Each number is 128 + 24 x the weight over its row's rms, rounded and kept within 0 to 255. Layers, rows and columns count from 0. Numbers have three digits each. The size before them is the row's rms in percent of the matrix's.

# layer 2 MLP gate, 512x256, rms 0.0817, rows 305-321, columns 128-255
100:117195148091064159124105150104104173145139121107156086137125115132102103108137085098112096155120110117141085132129085117132124111139084089103140106134143167150144132139125131119142121155105121147130123109120151124091108112134151154120122132118154161144088127166110139140117143123137142126113107111142146090154080113147105099131158160131108105128119123159142130123115151125135120166107
107:106124147128136129146083125123140163152130071141131102093155105157109115089152104126122116110151128117135102106146120131147124153127131103159135089159117163165135131125106102122124133145149132073120136158141116101147068111114119140135120158071115113175169080136106083137150174076118118132143100102119117121160113118133103127139140168142101145130172109164142157147134166120071137147117
106:149121096101137142120134149092089134132152112120204116167109100179131103117152106090097110143113168104113165139139107078122177149142103116142129131144134126132138142116131163191128149164088110101125168122118131170111200123105123130108122099154122149120124126164119142114145164143151123118107118125142157078133099208124116099212111157112142126121125156128167136104134119118076132137130
115:131090134108134118122165135149137134128142122143122111106165154110168141141078089117130152101116078120107127145136096098161134172118127137099136152108138137133140147128127128127084086159128149104109171129120102107142093139148161076104107146082140125143114146095108182136141091116149132151132115164105118136163145145081139139151154110167178075113095104117113140129170134171133127121106
103:141139151153121119115149137107134132180081099177110164110104111135140100131115128152094127131118193102096141137117093126097106112084105100141162150106123091161116113155135131124164124108146175135109133122131145142123103143143132123126145088097124152164116132109133098179127098132169118126101147116111097100200112087123095128129127102154108156109118120145154119102152115126168101081133
101:107139175151100124157156094138145127126082096094159124108168159168181087113148162106095130123121113117138090137113134117098150134136134117105155124149151123101146079139100149104167113093105172109141126127133109171148135148128137132121123130139155121174122161104081163161127123152096091094122090127146102138177156147115114145103127120117145154127151131142111154127130111168120119125145
100:095112103140116166128095093136179105090182108152111099140135120108151169134100122134131093107153114149107141119122077138157118141142156121151119134121143137152177125115132153142126116125106082112169115106110100115142148130145151144128137123100143168143137098101100186109144092135113111124114117156129115088134152166088145142117125089113128125116118124111117128113093170164140137142157
086:107146171086100110188154127105074107148153084140121130110122127128145118189164142150138131150108130099148125114128114113145116152119125151139077127123109118143144095169130109083086123105126092107157129153166100143079159142104089107164143115142113127135149138103124139113130177116141133120087131112144147128124109086112116113152108122131145110113129095091132121149129094117080173087152
098:164099084111143143179109158149106150087161107135152093136144122100140114083100116150149172140120102069116115166167162099105064125153120171150114163136141126127072136120108110132164158111115166131120164103100150142152125141099148157082109101122154104140147148100156150145151170112108159123110131153107127115126144143138117196134119146124134146142153091118129159119142129158150135131130
097:142130148125096154129119093127122100135148103120145089168122138087155119150092127156109147131129092123148095112108106177097134147124129125133141157113093142115124068129085134115135138157136150105101155164141142135143155136117150128166167098132143158105129105135140156150093125136136155071096138124125140154178136136097128083124145070107167159167133158138121121135154129135151126114106
098:130149126152109135147185130139128132110171112124114171145152153145102079123145156147156113187169101071080152125096119139142144094131168154141154129157150151160129129126132091158114161109102114120086110120172136145112138137110158163164119140097112097124090135113107142141101164130144109090122127117098132137134145123155139115147075133056130117099120162138131123105125132157128095121113
104:149124100181147159117095127109128171164126106106091140112144081156093105105101117108104126174137118092118116106115137129122126118111140134156125174154118111141148125123180145138118163120112116127124108128157115146132103135091115126133158111128142138158123133104142112094117094127157130177123081133161119146132094070118099131119108134169150135096120157145085131090124134087080114158126
098:155158132108142066148159185054140116125121126091122112053121100153091139140127156141119120162117168107145139164144129152137142130139096158137050117114159113137167122117170116140153126131124129148155175160121141099104167120115129120109148106160091169131100125123139140097138167157138167086126123127148108103148096119139138122177101122111074129137137136101126133104109139153094123134108
098:134106107101128087134133128102127162128127144161096150112115126126161130096077121150170123114145134099090150132146090101189104094140141129120109128117144118170123115145095137130107121128113103081120155115133087148161108127082108122126082125141132121096126117121089137107099143132152156117133186174092108125167122132141168126117134191090120112145111133138114150135134140116103159127134
116:113082148132121119164138124116124127126176110151127147155130145118135110109131080133148120099191130111166088111114111137162126149160177121145111144133116129165100132166123139088113126142106143120127143093093147127127096101111140125155187069095155101128157132126133073101148190153113147159122105113117121096147129100073129125100106147141149124112137138126106115142088133136098144108119
105:117087128111161159144112104170186137141109152118147133125115102105140123119117127145116094154113122112146090093109118155104140087171142093082144132124169089112116163137116149121135089113134162165138093129120119119201101118156108106116078119110074117131132140122091095138136127136105160125123119140113151127172161132132072145138132130116136137151098153168122136130108098163131096120121
086:124136107075131137106147167139166084104138121087140152098105123152124156131159116154192145131131156089153090120136120121116151165153151137155187136082148115170158086082139161107174147117117123148127143134130135105137155148126136126126116116105171129118177091166147125147116146131129157114175109086156103086152157101127106157164096167140128122141105099165143079163131134140146128101161
# layer 2 MLP up, 512x256, rms 0.0812, rows 305-321, columns 128-255
091:101165126147105131103150127105137092134112118161153151132131177091219148118117176159118125131104164104136113111129177108153079147112118144102143154120110097088137132095109113138125114115132104114100135163128122133141102140111123113117140162100126150133161147105125128139167100143129131122160077122120143157145149101162110145113118067112151143129124111097130120133165153119119117114127
123:103108138144133150115154070131131096106131163132122157156132127149100100117140138124118126108126113145142134119097144136124167119078133161141109152110134123115123126131112151152118099138091123179165124114138158132145133173119149099136104124144125169125111127088123134091126099112114154069187173162184122124098137158112116173143105078128104099160092087189136109119142127146155127131124
103:103070144153147128094121117158138106124127130132124120113082123139157111121144105138132145114150085130090144106102112153206097117105140123112122125128143097110118121156120086100110110102165131112076157177111116153121103167115126093152118161098111108110086134097132144136105075102112125124126117119105152146123135079153157123099150113156087129078131098154123115134105113148162144132118
102:110118131116132161132108125107144165130144125102066190187130155118152110111140130134142159107124087161154153110114106121165110141123128132150125117145104163107138117137150100186117099138127073125153145106113119126074119103145094099172164124135127106131110109148129111141106145128120132187144163158135118096097094119095119134099135149130116156139099144149146134096104109093120138119117
101:136132173149137094128139138112116143134095155176125091108090117109136114158093132136128121121114121120124136120128128196095143098120101143131102134118168117097162176155157133130111166105139150118146144130119132150094173125141094148132146146178080132127096150134138094127129159127107115154104147116123120129068074131162134145118094086163096155111158171138115141148102108117096159096108
134:136111138166105151117139146115129155161136117149125107147102128163097144151127085144130167117134140136167144116122086148153133151156139123124140117123143109151174154112162117091123145076157132162139136136101164092118095133190143155105106139123168123106116117108127159131122102115141184158127131174131107132076128106087146169119130152120123116114109124142137120166101165071120110128127
099:105132053111146098148158101098100149137097127125125153147102093113148146134105140155158146101161125103153128140101093078129119152133108124109133118101120096122133125119130183113143121081080143125140128088087121161118127110160154091133094153141104103138148136131166151116108129130162083097089122129111110120132109174080073100131104169153152173112152121132099084120114234141090167105135
087:195134123130103119076163184148129113105116170137086156135113141124112144144126146115119142083137110161128123121123106125150144108113136116123185114133183125085108127141150115122154089140131113153088156150094180065191138124140138140125124139111110135139136120138097122145133112169131113133129149135106112166121097132149132115120143120105105136123124165140150147116074134104152076161158
109:101152127127150092112117136126165112142151126124118124130128119103129124139162143104109109090145160156129115083062127154164146161097119099101101070161121107166155148148141121122115094113116125114133101121168113131127129152109104153140118142142132101074104103132075091123107105127151119119119114124163138156127114162101116078128136149156133112133124150144146072122116150123116139120114
105:139119124132111136119137116140158137081122093164152092142104111119161104157108089102123182116167115127169134139139137143117112129173134114118111117114111091136124103131096158132174119140105128092142137175132152189150124122134120103157164085117141115132143123112145141128080132127092135128105124157108111154162179178081172087134092131120163154120138106153166129108119135159159129163158
085:149149108142123123153165145112131141137126120155092149121141147164132138179108157128139133163121128055140139139081127095152096129157154084093138122105117102149128166103127103124107185137071144091100114074164122104141147142108149156137151140120129140135101148113149123127126144094174144152171107132119100136119160135155140140148115154085123118151124112151106119067150142169120092108117
104:151146093140148088119161128131128139119153136137130142143120154100170152114131134145150148113123107148145098115122144149145135157148144179114135109120160102154136119175153100130140116085085155143171143082126136129130112123137106136067086169144106134115094144132131145165139122089095133105117170136093117120138122162108106116147152135159134117168127131138105057114126144157088123103170
094:136146114114122083130133147102104120139109133109131106107145121142095137139101139141115117129114114113100143118146130125120147123147093156120087119126143113094135138141114157135159113149147131137131181148113134115112150127120119079128140113169079174110112129153090150076118189141135160105110101147135133072147101123090105112144121165115102138132168160124144106140109116119105131130120
100:146112164153118103106111121130114120134156136139105152133153160097142116114122082131154119090102156105093120154141076095161138102142121125132119151119108135202127097129110142117135157135139148096108141094150059126154127146151144107096115123062180137164115127123121112120118128112143168138111178108115107172150116140117117139130133136142152148153101125123109150148141132136123133137141
113:123150102127151133111130132152135119129126145128123142124114087150112141133130163111122123160110097143084169114142154114060146142082107145081112157140138122102142134110125121147132107119142090112132139145143131124149174146117140106123091174190106154142087124137121143131122088103096101111147137159121137112136122137174135096174154124133123154159124088174127133119180145109138114143155
108:159163120118082074096114119131125106119141128155105091127122156137120127146106131124152130096125145121127133115117117116125085178080139142112113130171120180095122129136174137128124158149114108073107135124118114134080161136137128159110135130176105184116132115110140124106119136121144080155098109105128089084094096131113178118168127127145105135115122112102168119143135140084123136107178
118:145131131125109137131103083128140109141060134113132120102159134096119140180075101163099127120130158119096117107126064146148146128165133101134103132130120154127119101121125084114135155112157136136107110153141110104164113120127144097095160132144122146123114124131166073116127096118095139146119123110121066155107134149137139118112161128155145137165099112123106138129130115172123090148114
# layer 2 MLP down (transposed), 512x256, rms 0.118, rows 305-321, columns 128-255
097:083172143142119171098117155130132157149166135108144060134118117134108105125104090102073127124138102127114106155142109161094153103107119103110129123118111148121124128129154140139135104113139117085132152121152139102106115140135166148118136120086125146161126087137143142160142113138131144151086135112129138114187097080140110106149145164145120102136119115159167129130122149129133158192109
107:107135121122098123090132109166170111103141133117141116179143121130099099102122124126133136111128107121150116124086117120099172134100137142121104164105141135116107100112125158165129103133077107140125159124151123125148135160134093123155106144119129134112145134112133118134120113154114142063185166157202118162121154163104135168169090099137115106172105122164124149149092088148133122139138
102:133120132127110148129092111110149098115110121151195098159077142141161131145141081123141141112161125124122141101170143123168146100144111143092136135159142114127141084157105098135146128107140114115060140159128119121114136131124163131087142073138123135138131133149103154154116119145154111108095110113098171090127102135200127116151135099116125124101147149134090122121116136153125097183128
106:114123149141116134114102138079151116112128146123110115105128106101129129120163159142101121109134128100127122112145114153107171091133155121164112127141117104130119134125131140143160088123089118125096142085134122102158105157137148103148117108142129142155119128129112133147121167130129114121146165144098133180097143117150120128162148149105147117131149182150156141125100100106141106106193
099:102106141144134129112152132088125144215125098155113135078108129123147110164072104161127119128144176089104134098123094096085148118096125114152144146153118095123092126143126094139137093138080131138131076095101170158117124103134109141115131074123120171148126116118133083162091126160133105134095134121104093121173135123155103104156138138136103151160118162150126090090160104091137069087133
112:093126130169080149097156157121153159125135107121113112186122090130108181129131103126131151083104080124174129144150092137159114144170147130139139129095137113137159159104184126096104131099172115167146170155115181132097089132185150163151124133139162125130114108121086154121129140110138175161143137158134113152125135124091114173120140140153106082099098103134145112159113149112132059123124
103:133112144117066092096138141142101113134118122091109144113136141150130096109165125159147131113091123137117114120107163145120138115100112133109126133140120099112122124123139101121148077114167148137099156177131172123126129106113087140112173079172129121100135162135136091161145150130125186125149112130130127159160141104157129135160109138105105120118137138143160139151136096093144126096126
088:143138141130116120140149093128109139102143090141108111140136131146102090162142134110116110085136150151144110125093113096128136132058147136120140171147147101162136151144157086156146113124145046137079123166106160098109118112132104124154094103121157154130123088091114107156137152133151113095108117162091129139163098133141131116130113171090179125122118100097157160143113099123093093102121
101:111088123126095125105098145144145093111150095140137130146089093090106112110122143101155126093141117113093169113085134099132116137132150136119106155165134140122139133138102139088109106140131082130122162125148165117136119145149151129134131103119123137095100090115132116100130135139134068083099110120113099153137125129127109134143106138109122114111138133104086203165140122123107127153160
097:139109112100122156127173122168130093084109118135098169078110120146174138171214134142156168109143156096114144124130127092135101117115128149118113087122100129160086133141113119145138121096117148141143125128134089104104105102124143087072128124121137129144105190127100124121117132151101112128162164136125103126113118115142108167119112156069144130107153109106114169147119133143122113171134
097:157167164107083142156171131160161152121172102123110178135164116131166087147127153135152139210148117093117157106110124098111137098133155136105145135109121130151133153129122108143120166097082113090089124089196152106127157166122186176158109145083113120134089124108140115111162153140152163118129129114110114158098144132118156135144111131079107153118139133163126148126154146157112122092142
107:112128132117116144110179123153112112114163128161118119184096177103134140150138121147151113104113139142127135110152142115130123147152130114127156105082132111108110113171089130120103116121137167134139130133100124111103137142160136131118098176159109117077119139135138133164126165122128126113152157089068100111114120187125127108168100128092135121141115112101154145156153153154163142082112
095:126115098126140115101124134137127116099105127118083082131141100103117136124117147094111065126104141109071136152134131142140126111120113117132122143153097104101160140121098137082143144118143133135139130160127142138107124135123143119115125130141108193151089099148111138091118144122166161139122087154150132096111124150151135137126116151147154143123160131139144053148148155142130193152149
098:132133127100116127134127134088159182101085131126100125161159145146155161172105130180099143124148097059159121124146155135144159123133109122127118125149143159102110111152120098140182128132113106153186121180061114162150158163087134128133117104191112120134108150102133125140144147160134092141149115163140123099106111129150143133134151157122105119141163115118139094103114140100142119106126
101:131133087144157112108104089133100109122116135102114117130101104125118119107143140123152123119095111129129136113127109121138143142143129110123143144143157135123150125107158121136091150108128112126086106182141135077161127163144126108130117122143152166115107119121103164131098101124155138133143114091126126147173136151161138109154099100133143156159115147148122166144138099153139094140147
103:140116124123116112112075136133125140088143160116136120123133081103129099103135106153118110143106116108080123124146122074129174131131097106123145113127159129119097183128106106123137103078120160114111142095118093161195121159124087099084168138155150158134128130123109057166175114109115109145107090127107131125166145125111133132137121130137152101156100151131080177120104169138146064118146
098:093142107126164146130155177132104164122191135135099134155129146160145111050189142115144162153135132139153140145118155103117095146126115136111152134119123095139109128180148169135143129147084131110179172102154122135090125145127119165142088132115142098123153135124096152123171169148167094128138181117159160118130131108131123120183106135088137129092182127147166118136114126108117125125144